From a checkpoint of a small transformer trained on Wikipedia: 2 heads of 32.
Each number is 128 + 32 x the weight over its row's rms, rounded and kept within 0 to 255. Layers, rows and columns count from 0. The size above them is the row's rms in percent of the matrix's.

# layer 7 MLP up, 384x96, rms 0.293, rows 191-226, columns 0-95
size [102 111 113 134  86  95  95 110 105  99  97 104 106 105  95  93 102 100 108 112  80  98  89 103 109  94  96  93 101 108  97  81 106 103 104 102]
[[234 145 133 127 174 135 104 140  91 146 175 160 168 153 125 158 114  96 142  70 205 180 122 117 111 150 184 180 161 140 117 127 112 117 133 102 164  91 100 136 121 152 183  85 110 134 156 130 110  89 133 133 205  77  92 163 176 164  67 154 152 107 107 141 143 130 162 123 170  92 125 116 118 201 111 116 149 123 144 150 134 159 150 128 104 115 151 106 137 113 175 121 128 172 116  92]
 [ 71 131 152 169 144 155 120 127 139  80 187 134 143 124 111 130  58 157 147 130 127 116 100 147 141  94 130 126 228 140 121 131 166 131  86 153 169 165 137 151 138 137 135 122 155  72 135 149 143 137 166 138  69 127 148 176 137 159 157 119 173  88 112 135 166 149 105 113 129 110 114 122  51 119 112 112 156 117 101 123 171 142  79 200  34  93 101  96 111  94 101 151 150 107  70 154]
 [157 108 102 103 155 142  76  94 145 101 170 157 135 130  74 118 143 142 108 144  96  10 116 119 130 105 128 186 145  94  99 143 148  78 109  90 147 144 125 175 112 107  98 116 115 147 104 109 160 117 183  92 115 144 105 198 144 197 131 165 176 146 112 177 134 135  92 114 117 148 116 175  84  81 167 157 121 156  88 168 107 143 176  68 143 116 136 110 157 142 179 107 139 125 150  97]
 [161  89 107 100 149 145 133 115  91 126 195 194 125  71 112 164 216 155  91 107 104  89 116  88 155 156 147  71  89 112 103 163 152 186 110 168 106 145 105 149 155 180 127 127 123 142 145 180 154 120 179 117 126  94 135 124 117 147 160  77 205 129 134 158 119  96 156  60 168 146 101  82 131 180 110 150  79 104 154 119  97 132 115 138  96 133 126 177 145 114 134 119 115  99 101 130]
 [145 139  98 153 140 122 109 121 130 111 116 193 114 115 153 158 131 108 102 111  91 178 115 152 121 176 122 186 114 184 139 102  74 118 150  91 140  93 100 116 119 174  85 139  91 161 145 168 158 142 140 185 118 151 129  75  77 142 153 158 149 126 141 159  66  50 153 162 166  98  93 150  58 150  88 131 158 158  96 119  84 100 107 155 136 139 140 129  87  76 165 165  81 152  94  73]
 [132 109 105 174 202 108 154 103 150 163 123 134 153 186 152  90 121 141 167 130 109  95 112 135 135 115 164 137 128 153 102 146 132 144 139 121 141 188 138 144 107 107  57 119 139 159  92 130 118 112  72 151 141 172 114  98 124 122 116 180 157 125 136 106 136  80 140 112 190  87 177  75 222  64 156  74 162  86 134 132  84 169 120 108 126  57  87 174 110 108 143 135 108 117 101 104]
 [ 57 178 127 143 144 106 114  22  80 119 177 158 148 123  75 104  96 211 144 148  69 116 151 175 120 123 153 122 118 154 101 115 163 129 142 124 123  94 134 176 116 121 174 121 187  63 163 102 168 148 151 111 119 170 124  76  84 121 126 145 132 107  93  98 122 106 134 188 130 143 141 114 119  73 149 153 134 119 124 107 144  74 125 163 125 163 114 126 174  92 132 137 108  93 146 164]
 [166 105 114 126  99 132  89 109 134 101 160 144 131 159 129 160 109 178 189  66 100 171 119 137 185 170 104 154 139 154  60 184 115  75 123 129  72 187 102 151  95 111 122 168 121 128 133 116 146 102 153 118 165 123 117  91 140  81 100 191 178 175 130 146  92  94  94  74 109 165 162 164 191 152 155 165 157 184 115 139 151 127 138  95 132 117 123  68 148 121 122  87 125 122  94 137]
 [158 123 110 111 140 163 142  90  93 156 139 129  81 144  81 189 152 131 143 126 102 111 157 124 104 125 159 137  91 156  83 118  60 139 109 116 181 139 181 127 109 151 141 123 125 134  64 183 152 189 164 106  73 102  64 133  73 114 115 154 186 127 141  93 133 110 130 127 157 128 143 157  95  48 122  83 158 123 158 170  86  95 141 103  85 125  89  58 113 121  59 129 141 116 136 117]
 [177 138  88 115 143 144  92 108 132 171 148 114 135 150 160 127 153  64 135  84 108 183 143 117 111 102 178 129 131 169 157  95 106 140  96 155 148 126 135 161 135 157 153  95 138 145 126 181 144 105 145 210  95  72 148 147 161 132  93 111 118 187 160 142 149 169 103 206  93 102 142  69  75 174 129 145 125  90 146 126 114 189 120  88 123 141 166 109 151 106 185 133  69 133 176 156]
 [110  94 149 172 111 105 182 121  87 181 156 164  59 116 173 187 128 169 131 127 137 162 155 174  79 131  79  84 133 128 113 128 136 131  92  93 109 126 128 180 105 160  95 156 154 172  76 152 146 116 142 132  96 138  90 176 119 134 133 156 189 138 159  88 121 196 187  67  83 113  89 120 111 146 168 110 180 148 138 124 109 170 142 109 102 106 143 115 120 146 164  80 167  94 105 107]
 [ 42  81 109 129 152 169 133  89 116  97 178 111 178 112 106 156 162 130 138 100 139 142 183 169  66 117 116 139  69 110 111 199 148 140 130 158 167 106 174 133 127 140 126 129 157 117 118 131  91  89 150  87 106 157 119 116 122 151 108 111 144 160 130  96  84  97  98 165 148  78 171 153 102 171 110  58 118 159  88  93 136  80  78 123 138 129 111 115 188 147 144  90 120 166 139  63]
 [121  93  77 108 124 100 128 101 181 111 106 181 165  87 144 120 197 159 136  74 153 124 124 148  93 126 162 127 126 133 132 168 161 118 103 149 120 121 182 197  76 160 142  87  68 110 124 102 132 173 189 125 162 154 100 134 159 163 123 109 145 172 112 118 132 145 146 160 155 185 162 129 123 124 143  50 135 177 118 129 133  97 150  92 124 162  99 181 129 154  39 100 129 116 144  83]
 [140 139 181  41 114 172 117 114 135 163 172 122 111 108 137 137 110 188 160 100 171 143 104 127  88 111  81 123 168 105  91  94 123  74  87 126 126 171 129 144 129 213 104  82 110 122 120 106 133  61 141 119 100 101  82 153 180  96 143 117  97 141  45  81 133  92 139 132 184 187 105 128 117 130 101 103 116 137  93 166 152 137 145 139 132 121 111 103 145 162 172  98  65 134 120 126]
 [ 92 148 128 137 127 117 145 126  69 114 111 175 151 158 167 120 129 131 131  87  76 138  86  91 112  86 147 199  69 124  76 129 120 132 207 149  95  88 177 165  94 143 116 189 150 171 128 164 141  71 140 165 113 200 112  40 119 127 116 154 167 165 134 110 134 148 148 164  84  91  75 155 126 129 118 120  80 143 155 153 122 110 148 179 121 140 135 108 140 122 108 104 121 114 158 169]
 [136 166 132 150 119 157 110 118 121 126 180 112 127 179 174  97  96 146 149 135  80  96 107 191 116 139 114 128 156 126 125 136  89 167  68 111 102 108 142 131 127 137 110  88 119 126 138 125 117 120 116  77  48 147 135 135 136 133 126 161  70 118 151 150 133 122 152  48 213 173 118 170  93 130 124 220  55 105  74 121  94 111  73 121 115 167 115  98  85 134 159  84 116 111 121 112]
 [144 184 120 102 137 125  85  67 100  76 157 144 164 173 101  91 122 153 180 195 101  64 154  62 160 150 104 119 144  87 103 137 142 146 116 151  60 160 183 122 154 139 104 122 129 180 109 187 129 120 144 145 129 149 127 140 136  85 115  67 127 157 166 191 159 115 165 121 116 125  64 110 138 116  71 149 112 130  99 137 130 107 105  71 109 122 136  97 138 190 174 129 121 111 126 148]
 [134 162  75 118  90 204 103 139 151 146 122 197 125 127 151 108 114 112 116 162 134  92 121 185 122  93 106 107 161 114  89 132  94 169 101 119 114  86 108 142 104 192 142 133  98  90 134 138  67  76 122 156  76  78  89 105 121 175 141  78 123  95 145 154 157 113 103 156 161 142 108  82 160 152 160 138 131 109 104  73 142  98 155 151 131  94  74  74  92 140 196  75 151 133 118 159]
 [102  98 139 142 123 153 123  77 129 116 142  80 119  87 163 141  98 132 111 131 103 171 138 107  93  85 120 151 146 118  72 156 167  65 131 130 187  86 150  96 109 102  37  98 134 116 143 141 143 143 112 186  95 192 167 146 114  74 150 105 154 142 146 172 124 131 192 155 154 175 140  73 159 136 159 144 137 128 124  88  70 115  79  66 106 128 177 164 147 123 177 124 107  92 141 125]
 [126  95 120 207 123 160 127 103 101 132 133 177  96 161 117 145  99 144 148 112 102 131 192 119  84 130 110 139  86 145 124  51 149 144 118  84  99  81 145 131 144 197 144  86 151  49 109 200 149 143 122 128 135 118  82 169 136 123 121 181 107 109 114  73 138 150 138 168 149 169 112  95 138  83 114 137 146 102 144 129 156 109 148 153 142 153 140 179 174  34 115 134  82 127 148  99]
 [135 129 117 158 121  90  94 124 136 146 152 153 118  49 171 100 132 147  95 212 135  79 143 188 110 132 143 132 160 122 169 118 173 117 160 134 104 114  79 176 141 145 106 123 166 113 100 100 147 112 161 182 125  88 149 106 173 102  92  92 187  91 138 147 156 155 138 114 148 137 148 157  89 133 153 167 154 113 145 171 169 164 110  86 141 130 195 146  58  99 137 168 156  71 132 184]
 [139 141 113  51 138 178 142 132 142 159 112 103 157 120 111 113 185 158 163 116 149 134 175 112 109  80 116 135  71 139 107 129 166 151 170 163 204  62  65 169  91  95 119 121 176 143 145 120 147 124 156 106 119 123  69 103 152 125 111 144 110 130 140 111 108 149 128 150 129 131 133  98  68 136 179 144  97  95 134 131 123 107 120 199 123 157 145  52  88  60 105 104 133 120 163 196]
 [119 125  59 120 132 157 119 181 119 122 125 143 152  91 121 158 114  63  74 170 115 119 150 163 165 148 128  54  74 145  92 163  97 115 204 176 131 109 150 179  78  99 200 129  89 125 115 102  75 143  70 132 114 170  77  91 150 121 111 176 117 144 146 127 130 156 154 156  87 119  96 107 178 120 116 149 121 120 136 136 125 131 148  90 107 146 148 157 180 112 167 116  60 131 152 144]
 [ 68 136 106 186 126  34 158  75 111 116 114 149  98 156 149 119 111 155  54 168  82 109 115 129 140 152 185 141 149 138 150 203 100 119 111 152 141 143 189 193 121 167  93 152 113 120 115 156 124 194  91 109 110 157 110 106 126 166 130 131 100 182 192 104 102 130 103  65  97 153 135 128 169 136 105  91 147 105 121 102 101 104 141 135 170 132 168 106 128 143 104 160 120 161 139 145]
 [168 156 103 151 180 164 141 145  91  41 141  97 124 167 126 166  62  82  92 151 167 157 160 113  99 157  92 163  85 167 109 173 157 166 130 166 137 130 108 122  67 123  87 154  55 170 109 183 163 127 119 109 126 169 131 175 107 120 150 154 140 136 119  96 159 132 125 108 104  69 177 128 189 113 115 150 150  89  90  94 115 111 151 120 125  86 100 137 111  82  96 132 152 120 100 136]
 [138 122 104 141 104 176  84  73 123  84 140 167 148 101  78  99 147 134 108 114 115  92  80 136 136 129 105 147 136 162  84 151 191  84 147  82 133 130 135 185 139 186 142 125  81 119 201 107  87  54  95 160 105  90  86 198 126 130 108 132 109 177  98 172 116 139 118 123 119 159 116  99 182 177 140 178  87 169  99  97 133 139  96 145 138 171 132 130 127 122 123 133 118  80  74 147]
 [116 130  89 114 111 158 102 148 143 171 112  59  76 189 161 128 119  85  97 123 148  77 157 117  76 131 124 107  84 149  96  97 148 152  90  93 156 153  54 156 149 110  64 139 130 113  81 167  82 142 150 113 110 105 105 151 114  94 191 117 118 143 123 145 165 151 188 106 171 118 118  87 170 129 113 104 115 148 188 104  81 121 142 145  85 143 109  71 192  98 101  96 123 115  92 136]
 [135 131 123 110  77 127  73 132 133 152 156 131  82 123 118  84  71 141 118 125 104 129 158 167  90  56 105 149  67 113  48 101 101 150  85 135 174 143  98 117 131 105  94 147  99  69 103 163 185 175  96 104  70 159  96 168 131 125 209 123 111 151 126  84 112 169 114 124 130  74 138 141  93 140 111 125 119  89 177  85 103 129 116 173 127 124  73  84 152 105  91 138 117 143 131 130]
 [113 105 120 164 198 135 152  71  96 150 171  63 154 134 143 130 155 124 109 119 141 136  79 136 106  84 149 144  66 131 109 134 136 123 105 104  92 159  99 143 100 148 141  93 106 152 182 130 196 131 147 138 152  98 112 139 129  89 115 135  88 144 162 192 137  76 123  84 135 180 142  73  54 133 129  86  88 122 160  91 159 130 153 124 113 144 191 178 190 145 189  91 130 156 138 141]
 [ 86  91 131 127 138 139 141 106 189 117 140 145 132 174 121 125  93 160 108 127 123 146 132 109 147  96 122 136 104 143 116 138 175  97 143 191 159  85  60 160 125 116  70 143 128  94 157 117 176  39 160 132  90 141 143 102 130 199 166  89 158 167 132 115 123 175 186 124  98 123 185 138 110 112  68 112 123 130 132 107 140 130 116 141  84 163 171 136 125 140 103 242 129 138 106  95]
 [106 101 120  87 156 117  67 103 168  68 140 153 137 181 189 127  91 147  98 150 164 102 166 187  87 123 110 159 141 145 134 105 110 137 105 146  93 132 109 127 184 180  72  66 201 113 143 169 140 109 108 129 140  78 133 122  83  82 127 189  60 134 145 169 112 116  97  47 118 152 155  99 137 135 170 164  77 118 138 120 159 154 106 161 133 103 102 137 127 115 133 122 133 101 133 106]
 [107 135 113 168 160  99 126 156 126 183 110 114 123 150 114 137  70 135 160 191 156 149 138 166  80 158  90 106  58 118 180 129  86  91 106  65 122 120 111 167 120 101  95 135  95 174 132  97 143 163 141 182 121 153 163 146 165 157 117 136 154 184  56 114 111 115 109 106 160 142 108 130 110  81 187 133 105 161 103  65 107 155  93 159 109 146 156  60 126  85 158 109  91 111  99 155]
 [130  95 102 160 163 123 149 145 125 141  98 128 114 166  94 144 158  90 138 110 172 105  82  81 166 158 142 106  69  89 146 155 143 121 178 139 183 167 143  91  98 167  63 143  93  50 150 128 136 160 166 163  74  98 171 136 106 124 100 135  77 117 121 108 139 117 158  96 174 175  92  99 124 132 145 149 168  86  60  95 100 147 163 167 165 160 160 173 116 111 168 111  82 133 107 142]
 [120 161  83 117 129 141 187 121 106 127 181 105 124 119 188 143 153 186 115  79 142  85 118 132 157  66 116 184 145 106 120 131 177 182 123 173 144 113 113  73 120 145 106 149  10 125 119 148 133 111 141  80 134 164 143 196 158 141 135 149 133 106 114 125 142 152 104  47 118 117 117 129 168 115 161  96 124  72 101 108 101 157 130 104 140  93 167  86 116 157 135 169 130 108  99  99]
 [101 150 108 138 156  88  80  42 116 145  95 134 108 168 117 190 107 144 158 128  88 108 104 149 115 135  85 174 114 164  81  69 121 149 150 111 127 104 108  90  90 130 129  64  63 109 157 129 111 137 123 118  84 136 148  52 117 147 123  76 101 164 190 121  94 147 150 167 155 161 158 142 134 130 117 174 117 126 119  98  49 157 137 175  95 130 130 182  93  96 145 150 152 126  85 135]
 [123 157 110 165 123  53  89 122 129 108 162 107  47 174 145 134 102 159 152  69 203 176 132 100 148 104  77 120 145 131 125 106 130 110 146 125 130 111 127 144  81 139  73  84 159 102 163 137 106 140 109 173  71 132 113 156 157  75 136  89 160  81  92 150 153 119  96 114 138 171 149 157 142 103 148 194 151 182 124  96  64 144 163 166 126 150 157 134 117 131 148 153 124 142 192  95]]
# layer 7 MLP down (transposed), 384x96, rms 0.231, rows 191-226, columns 0-95
size [105 100 108 130  97 107  95 112 109 100  97  98 115 102  90  97 107  98  96 101  91  90  93 104 101 105 103  94 103 106 101  85  96 104 108  98]
[[173 152 130 131 158 106  70 142 173 142 164  63 177  75 101 166 126  99 103  93 120 116 146 109 114 159 131 126 116 169 119 100 193 149 110 180 124 142 147  84 107 169 155 118 141 130 108 159  69 108 122  55 147 188 149  90 132  80 133 148 160 126  72 134 161  98 136  99 131  85 131 146 133 161 174 156  86 108 112 108 134 122 120 146 200 151 153 169  80 143 150  47 128 161 118 140]
 [ 58  78 123 147 145  95 128  97 127 177 138 133 131  84 100 182 153 123 177 107 148  85 139 143 115 125 144 167 168 189 125  80 114  85  87  68 192 100 126  87  58 152 154 130 137  96 119  75 114 110 113 148 132  69 116 112 136  85 131 108 163 138 103 172 148 140 133 140 125 157  83  72 129 119  83  83 126 135 160 168 104 135 144 159 179 104 173 110 142 150 151 199 109 154 103 144]
 [144 125 129 192 120 106 125 143  85 129 161 155 111 122 115  85  79  93 112 132  84 104 150 191 118 118 145 175  97 104 144 149 146 189  96 113 102  79  79 195 144  80 130  64 119 179 100 164 124 131 125 101 133 125  91 111 132 161 178 109 150 131 158 140 116 140 103 216 171 108 146 155 129 153 122 120 142 123 166 108 155 179 126 123 174 164 159 127 114 128 170 172 192  83  65 121]
 [ 96 130  94 159 161  93 145  73 113 118 120 128 116 128  73 113 158 138 135 118 125 154 121 104 120 155 155 114 206 146 130 170 125 110  71  75 107 150  84 149  80 203 143  90 143 143 130 161 101 114 142 117 110 124 138 130 160  82 188 132 112  80 127 138 156 152 201 124 164 100 115 108 123 172  94 169 127 102 158 171 155 113 164 124 107 128 140 179 238  67 111 137 172 115 134 144]
 [135  99 119 117 170  42 158 102 113 167 140 101 124  85  96 205 176 155 105 135 126 114  92 119 137  76 158 152 105 111 110 154 183 142 154  75 121 144 119 159 134 141  68 134  46 150 146 163 108 124 165 119 123 128 151  72 105 166 157 101 126  67 110 200 147 184 118 143  90 164 168 159 108 117 126 156 102 103 123 109  99 138 142 117 150 144 138 142  50 129 182  97 139 125 139 145]
 [123 139 200 126 143 122 133 109 156 129  18  60 127 146 153 121 120  75 111  99 144 102 168  98 113 153 106 140 129 107 188 121  93 167  79 172  99 156 102 111 160 103 148  93 149 106  73 121 167 116 113 109 110 131 141 124 118  90 129 145 162  93  87 147 183  92 162 135 105 102 155  99 146 117 135 142  98 129 159 153 117 138 143 127 235 111 152 170 139 122 148 135 119  47 143  88]
 [101 129 166 118 176 102  88 106 107 135  82 122 172 117 181 147 139 132 146 116 144 124 102 100  69 134 129  70 106  89 103 152 131 138 125 170 131  89  47 178 163 136 112  77  67 162 109 173  85 128 115 161 111 140 137  66 138 129  61  56 136 137 100 117  57 193 159 168 122 130 174 130 132  99 133 122 112 137 144  72 117 152 180 145 113 113 176 110 126 157 138 119 151 153 156 149]
 [135  64  76 108 174 124 118 104  57 164 152 136 168 102  87 122 101 125 175  91  54 153 135 184 135 152 166  49  80 110 116 123  91  91 134 143 159 157 132 105 146 132 183 103 135 110 161 132  99 108  66  90 172  83 112 114  96 162 134 115 117 136 152 141 128 184 153 123 167  95 113 156 102  57 161  93 101 133 153 168 111 123 180 114 104 105 134 131 107 118 128  97 115  78 108 142]
 [143 186 187 135  74  94 134 131 139 134 113  98  92  30 102 146 138  99 128 162 163 160 200 163 108 126 149 105 120  92 107  90 151  93  89  93 102 109  91 120 100 143 203 142 121 128 158 161 105 100 121 110 148  61  98 165  85 117 120 110 139 139 141 147 175  98 140 167 114 157 164 148 109 153 145 132 173 119 127  61 166 142 124 114 129 119 179 120 102 149  54  99 125 180 111 116]
 [180 140 162 114 150  87 105 143 114 142 129 154 182 182 129 129 132 117 113 103 105 102 146 129  87 161 129 133 156 121  90 187 119 175 124 131 130 118 119  98 126 118 166  70  97  55 111  90 123 157 105 108 160 136  70  39 105 108 187 119 110 153 125 134 152 137 104 191  99 133 139 134 129 145 184 198 132 138 146 132 116 131 162 155 180 120 125  81  97  94  89 131 178 121 155  35]
 [198 138 139 121  33 171 182 158  70 146 170 100 136 161 129 124 143 157 156 157 121 109 120 123 120 157 142  46 124  87  89 174 113 113 153 100  99 163  76 161 137 121 150 122  97 109 103 144 104 137 104 115 122  97 144  89  85 184 114 131 182  99 144 149 153 117 108 137  87 112 121 170 187 124  83 149 153  90 111 115 105  72  87 129 120 115 106 160 170 100 102 136 134  66  76 132]
 [136 180 117 122  69 143 130  97 145 110 155 103 176  78 132 110  97 157 140 114 112 151 168  96 158 147 125 149 133 174 173  97 112  71  80  60 137 139 136 167  53 113 117 140 176 160 116 177 109 177  97 155  95 133 137  93 134  94 114 120 149 140 133 123 119 118 151 129 187  89 104 137 172 101 166 118  76 142 167 159 105 114 132 162  84  90 106 143 181 135 127 188 104  74  49 142]
 [110 142 135 160 174  87 135 130 138 170 145  92  96 138  97 225 165 111  64  91 127 129 142  65 115 158 131 126 135  94 163 174 136 109 123  95 153 175 143 169 100  95 119 108 108 178 158  75 101 152  85 129 134 129 132 134 161 123 160 111 137 142 122 116 124 229 137  72 118  88 171  67 140  96 147 155 116 109 108 128 127  89 177 148  82 141  91 156  83 125 168 142  93  94 151 145]
 [115 172 255 144 117 153 106 165 191 150  73 141  47 147 118 103 134 133 133 110 167 123 124 124 151 153 139  96 112 125 126 131  91 126 141 158 129 108  80 100 178 111 124  94 105 136  96 100 113 115 117  91 121 140 151 117 118 104 110  69 137 134 137  68 114 138 154 106 161 111 104 132 182 160  94 123 104 118 159 153 140 134 110 158 125 117 191 130 109 198 119 101  65  68 147 166]
 [ 76  73 106 113 110 141 124  67 122 144 141 132  75 119 150 166 155 111 177 111  93  80 110  72 151  85 114 124  90 139 141 188  85 155 204 108 157  84 100 155 185  69  89 126 133 146 152 120 162 135 156 105 101 102 158  93  99 124 146 137 134  84 151  82  82 169 152 119 129 122 127 144 146 125 127 138 122 140 144 139  65 140 141 134  62 113 143  69 128 137  96 115  32 136 138 148]
 [ 66  81 118  91 136 113  82 127 127 123 128 110 129 101 122 185  78 127 167 136 195 167  93 171 103 111  79 132 107 132  71 163 150 141 107  43 110 120 154  89 129  60 101  85 116 155 152 142  63 129 112 100 182 158 148  76  90 137  69 137 162 131 141  99 122 133 134 161 188 143 145 121 145 121 158 133 107 127 102 126  92  67 169  92 107 162 167 111  91 129 101 156 152 137 151 121]
 [112 168 186 140 155 150  89 120 136 110 132 110 139 131 133 117 119 182 153  97 104 141 133 129 145 192  96 108 140  89 131  89 165 143 111 162 180  80 107 133 121 129 142  80 141 154 142 158 162 150 161 101  91 146 104 149 124 111 140 169 118 151  79 164 188 216 105 146 115 162 152 113 138 132 169 127 173 103 180  84 125 136 130  86 131 140 128 147  88 252  97  87  74 144 111 118]
 [119 123 143 195 117 122 157  96  66 140  89 178 117  84  83  65 173  34 131 124 153 113 147  87 113 130 166 106 134 151 170  99 156 134 128 134 115 123  62  94 131 135  85 158 125  86 109 127 114  97 100 107 184 111  90 157 127 114 195  94 200  91 122 117 111 105 128  85 118 120 120 136 126 169 173 137  99 148 152 136 100 126 149 115  57 130 139 140  78 187 123 118 169 140 143 109]
 [111  92 117 118 167 172 104  91 158 163 138 103 101 147 109 152 113  82 141 127 137  88 140 173  88 168 179 151 136  99 147 106 131 174  70 110 158 119 178 159 148 120 163  79 123 111 121 155 139  90 135 161  98 147 154 114 122  94 136 127 211 117  60  93 123 158  87  89 182 143 134  92 137 117  76  81  80 104 140 147 119 114 195 215 135 126 128  95 114  99  86  72 148 136 132 107]
 [ 87 111 134 106  91 106 140 116  75 165 114 126 146 101 124 109  80 130 202 131 159 103 121 150 169  63 188 102  93 179  89  96 131 171 155 138 156 131 105 102 142 129 157 111 148 110  60 169 150 147 108 171 123 162 138  99 170 157 129 140  89 163 115  73 171 137 170 133 143 103 147 154 110  54 207 129 126 165 102  93 120 124 119 137 122 135  53  96  91 186 152 121 108 105 142 129]
 [112 179 107 153  79 147 134 164  99 123 126 116 105 111   6  60 103 141 148  93 116 153 128 120 142 112 103 101 165 148 112 120 114 139 115 174  96 164 124 129 138 123  97  79 135 146 127 105 166  77  93 134 110 136 182 103 140  54 146 109 116 135 101 149 197 121 160  93 123 126 138 183 167 143 113 143 129 187 144 198 112 142  98 127 115 145 127  94 150 102 102 123 205 166 173 120]
 [ 92 121 132 150 106  95 146 149 185 129 142  89 156 142 140 118 134 141  95 115  81 127 132 103 137 209 151 137 119 167 139 128 106 120 205  87 145 136 143 111 115 152 123 167 164 203 115 104 156 139 106 158 143 166 150  95 117 146  96 145 113  81  98 155  79 149 161 116 130  65 109 204 109 161 104 160  85 177 190  75  99 192 148 103 129 168 104 136 100 137 103 101 133 165  63 149]
 [127 102 163  94 177 148 122 125 118 101 125 109 131 108 155 204 169 171 136 139  83 172 131 120 118 198 106 126 133 133 172 124 104 101  97 107 143  69 138  80  98 181 125 185 145  60 145 193 134 136  92 167 147  97 149 137 139 151 165  72 147 116 106 152  94 115 125 132 160 165  54 126 103  72 161  56 157 105  98 181 110 123 132 112 102 121  71 156 121 171 111 145 123 130 111 136]
 [ 68 150 111 143 111 155 161 134 117 140 183  82  87  79  82 183  71 115  74  84 141 133  79 146 126 106 127  80 151 144 130 101  87 187  93  82 179 134 136 111  82 115 123 139 130 101 180 167 157 147 155  93 115 170 211 112  72 150 114 123 122 166 132  72 137 161 130 146 124 141 139 150 149 113 155 122 175 117 116  86  85 168 161 124 119 133 190 133  80 106 141 147  88 131 140 111]
 [167 200 139  92 119 127 145 184 152 172 135 123 119 186 170  45 108  95 165 106 117  65 128 132 125 150 150 136  89 155 101 185 119 164 143 163 156  83 159  93  95  99 188 130 111 143  72 112 177 134 141 102 143 194 105  92 141  96 202 103  93 151 125 123 145 123 114 136 130  90 112 129 124 100 106 136 190 168 159 152 100 156 149 138 140 111 129 100 101 179 140 154 141 113  79 104]
 [ 58 127  50 115 156 125 129 121 167 171  72 152 127  45 125 125 140 149  90 111 114 121 157 121 169 143 117 122  80 179  78 135 133 122 120  97 147 178 130  90 160 166  90 145 135 130 106 171  91 150 134 150  34  97 111 118 137 163 129 101 127 151 131 150 147 127 180  53 189 108 109 172 120  97 147 173 131 124 156 115 128 177 113 101  69 116 161 145  96 122 146 151 147 118 113  87]
 [ 45 128 131  95 107 117  86 112 147 133  91 102 116 133 112 116 115  71 168 139 133 113 105 142 147 161 156 114  89 128 149 120 181  91  95 137 135  95  68 133 183 105 158 114 137 144  81 141  97  80 153  99 130  77 152  63 176 139 102 163  98  72 104 120 147 120 102 154 208 106 131 111 114 167 134  88 148 150  93 134 106 189 101  62 100 135 124 110  85 121 116 129 209 141 111  86]
 [120 116 153 148 144 138 179  90 130 196 153 155  95 137 142 106 164 115  66 182 129  62 119 142 147 166  92 126 183 135 212 129  74  98 135 136 129 151 105 101 101 144  95 190 137 126 139 110 112  93 157 107 158 157  86 169 152  93  92 102  95 106 137 107 118 174 109  97 134 101  80 125 119 115 137 142 122 151 179  84 118  70  68 110 149 147  92 187 145 194 104 113 130 150 157 151]
 [ 57 108 122 168 205  88  80  14 107 182  72 132 125  82 172 118 158  77 141 122 135  89 124  86 109 136 174  91 172 103  99  93 158 131 167 143 126 117 100 111  99 142 132 177 117 113 116 156 107 174  88 133  88 103 110 116 149 144  90 161 119 128 109 154 148 160 151 159 135  94 132 150  61 161 147 185 135 152  98 120 150 123 150 115 104 134 160 131 112 149 172 154 137 144 137 107]
 [133  94 167 174 140 140 111  81 129 122 141 176 123 130 165 137 133 119 132 119 177 176 140 142 138  96 116  62 116  65 107  42 131  70 124  99 145 117  94  96 102  43 141  94 147 110 117 119 141 140  98 100 123  80  52 180 109 140 110  85 124 177 128 125  93  77 176 140 153 106 111  83 108 129 108 130  84 129 126  84 145 102 152 158 105  75  79 131 146 153 177 134 143 103 117 175]
 [143  83 158 132  88  98  88 110 167 161 157 143 141 158 139 102 146 108 140 128 159 123  91 189 119  96 100 145 140 141  97 174 100 117 176 122 174 132 162 110 128 106 128 165 130 175 143 100  86  91  47 156 136 126 108 153 114 160 198 142 100 179 162 149 116 195 137 175 161 179  97 179 176 155 142 124 113 152 197 111 117  99  94 147 134 136 110  99 140  72 144  83 137  82 120  75]
 [144 101 123 125 131 169 170 155 120 123 149 172 129 128 147 150 145 107 117 106 124 126 130 137 151  98 157  92 124 171 121 120 133  59 139 127  96 127  87 143 179  74 149 143 137 112 148 169 100 182 141 115 109 196 147 113  69  89 145 125 115 133  90 151  91  95 183 143 104 104 136 102 113  59  95  90 103 142 156 102 137 143  55  89 147  51 199 157 144  85 102 129 123 171 136  39]
 [195 179 175  94 152  91 146 165 136 105  53 119 184  84 117 109 143 147 101 136 167 127 105 129  73 132 140 122  90  90  73 132 212 118 139 132 170  89 129 136 156 122 207 111 172 123  71 105 159 122 101 167 145 148  92 113 145 114 130 161 128 127 111 152 158 107 123 107 121  84 143  92 130 141 172 174 115  98 131 146 156  82 132  55  89  84 120 144 123 138 115 143  97  83 167 123]
 [103 124 136 139 221 147 135 117  91 167 163 122 159  92 103 133 145 118  88 125 144 161 154 169  96 169 168 168 157 111 142 109 118 127 118  89 169 140 135 127  83 144 190 127 134 161 147 120 113 143 127  81 159  85 102 154 116  73 171 180 142  68 131 123 126 160 116 123 101 149 169 105  94 116  99  64  54 129 106 150 116 177 171 119 179 169 147  89 129 145  70 151  95  81 101  80]
 [149  79  85 195 112  67 141  93 132 181 217 133  84 182 189 183 125 122  89 106  97 127 148 119 160 126 129 101 142 122 114 169 122 168 116 129 103 128 141 153 146 144 137 193 133  94 123 164  63 136  94 108 135 110 126 101 134 160 134 113 108 111 126 155 110 147 123 166  77 105 128 162 157  84 102 116 183  72 164  95 126 109 190 179 149 155 121 107  97 143  95 161 101 121 105 172]
 [208 123 129 145 138 105 153  87 131 117 175 161 131 130 117 180 129  94 181 171  77  82  79 126 113 141 139 125  64  69 104 138 125  81 127 125  74 170  98 164  96  98 135 115  96  90 155 145 144 126 155  87 152 115  65 179 121  81  78 147 156  72 120 128 115 133 119  82 130 160 143  92 201 144 103 136  95 143 177 131 127 176  86 137 117 181 128 158 118 119 136 168 120 143 167 109]]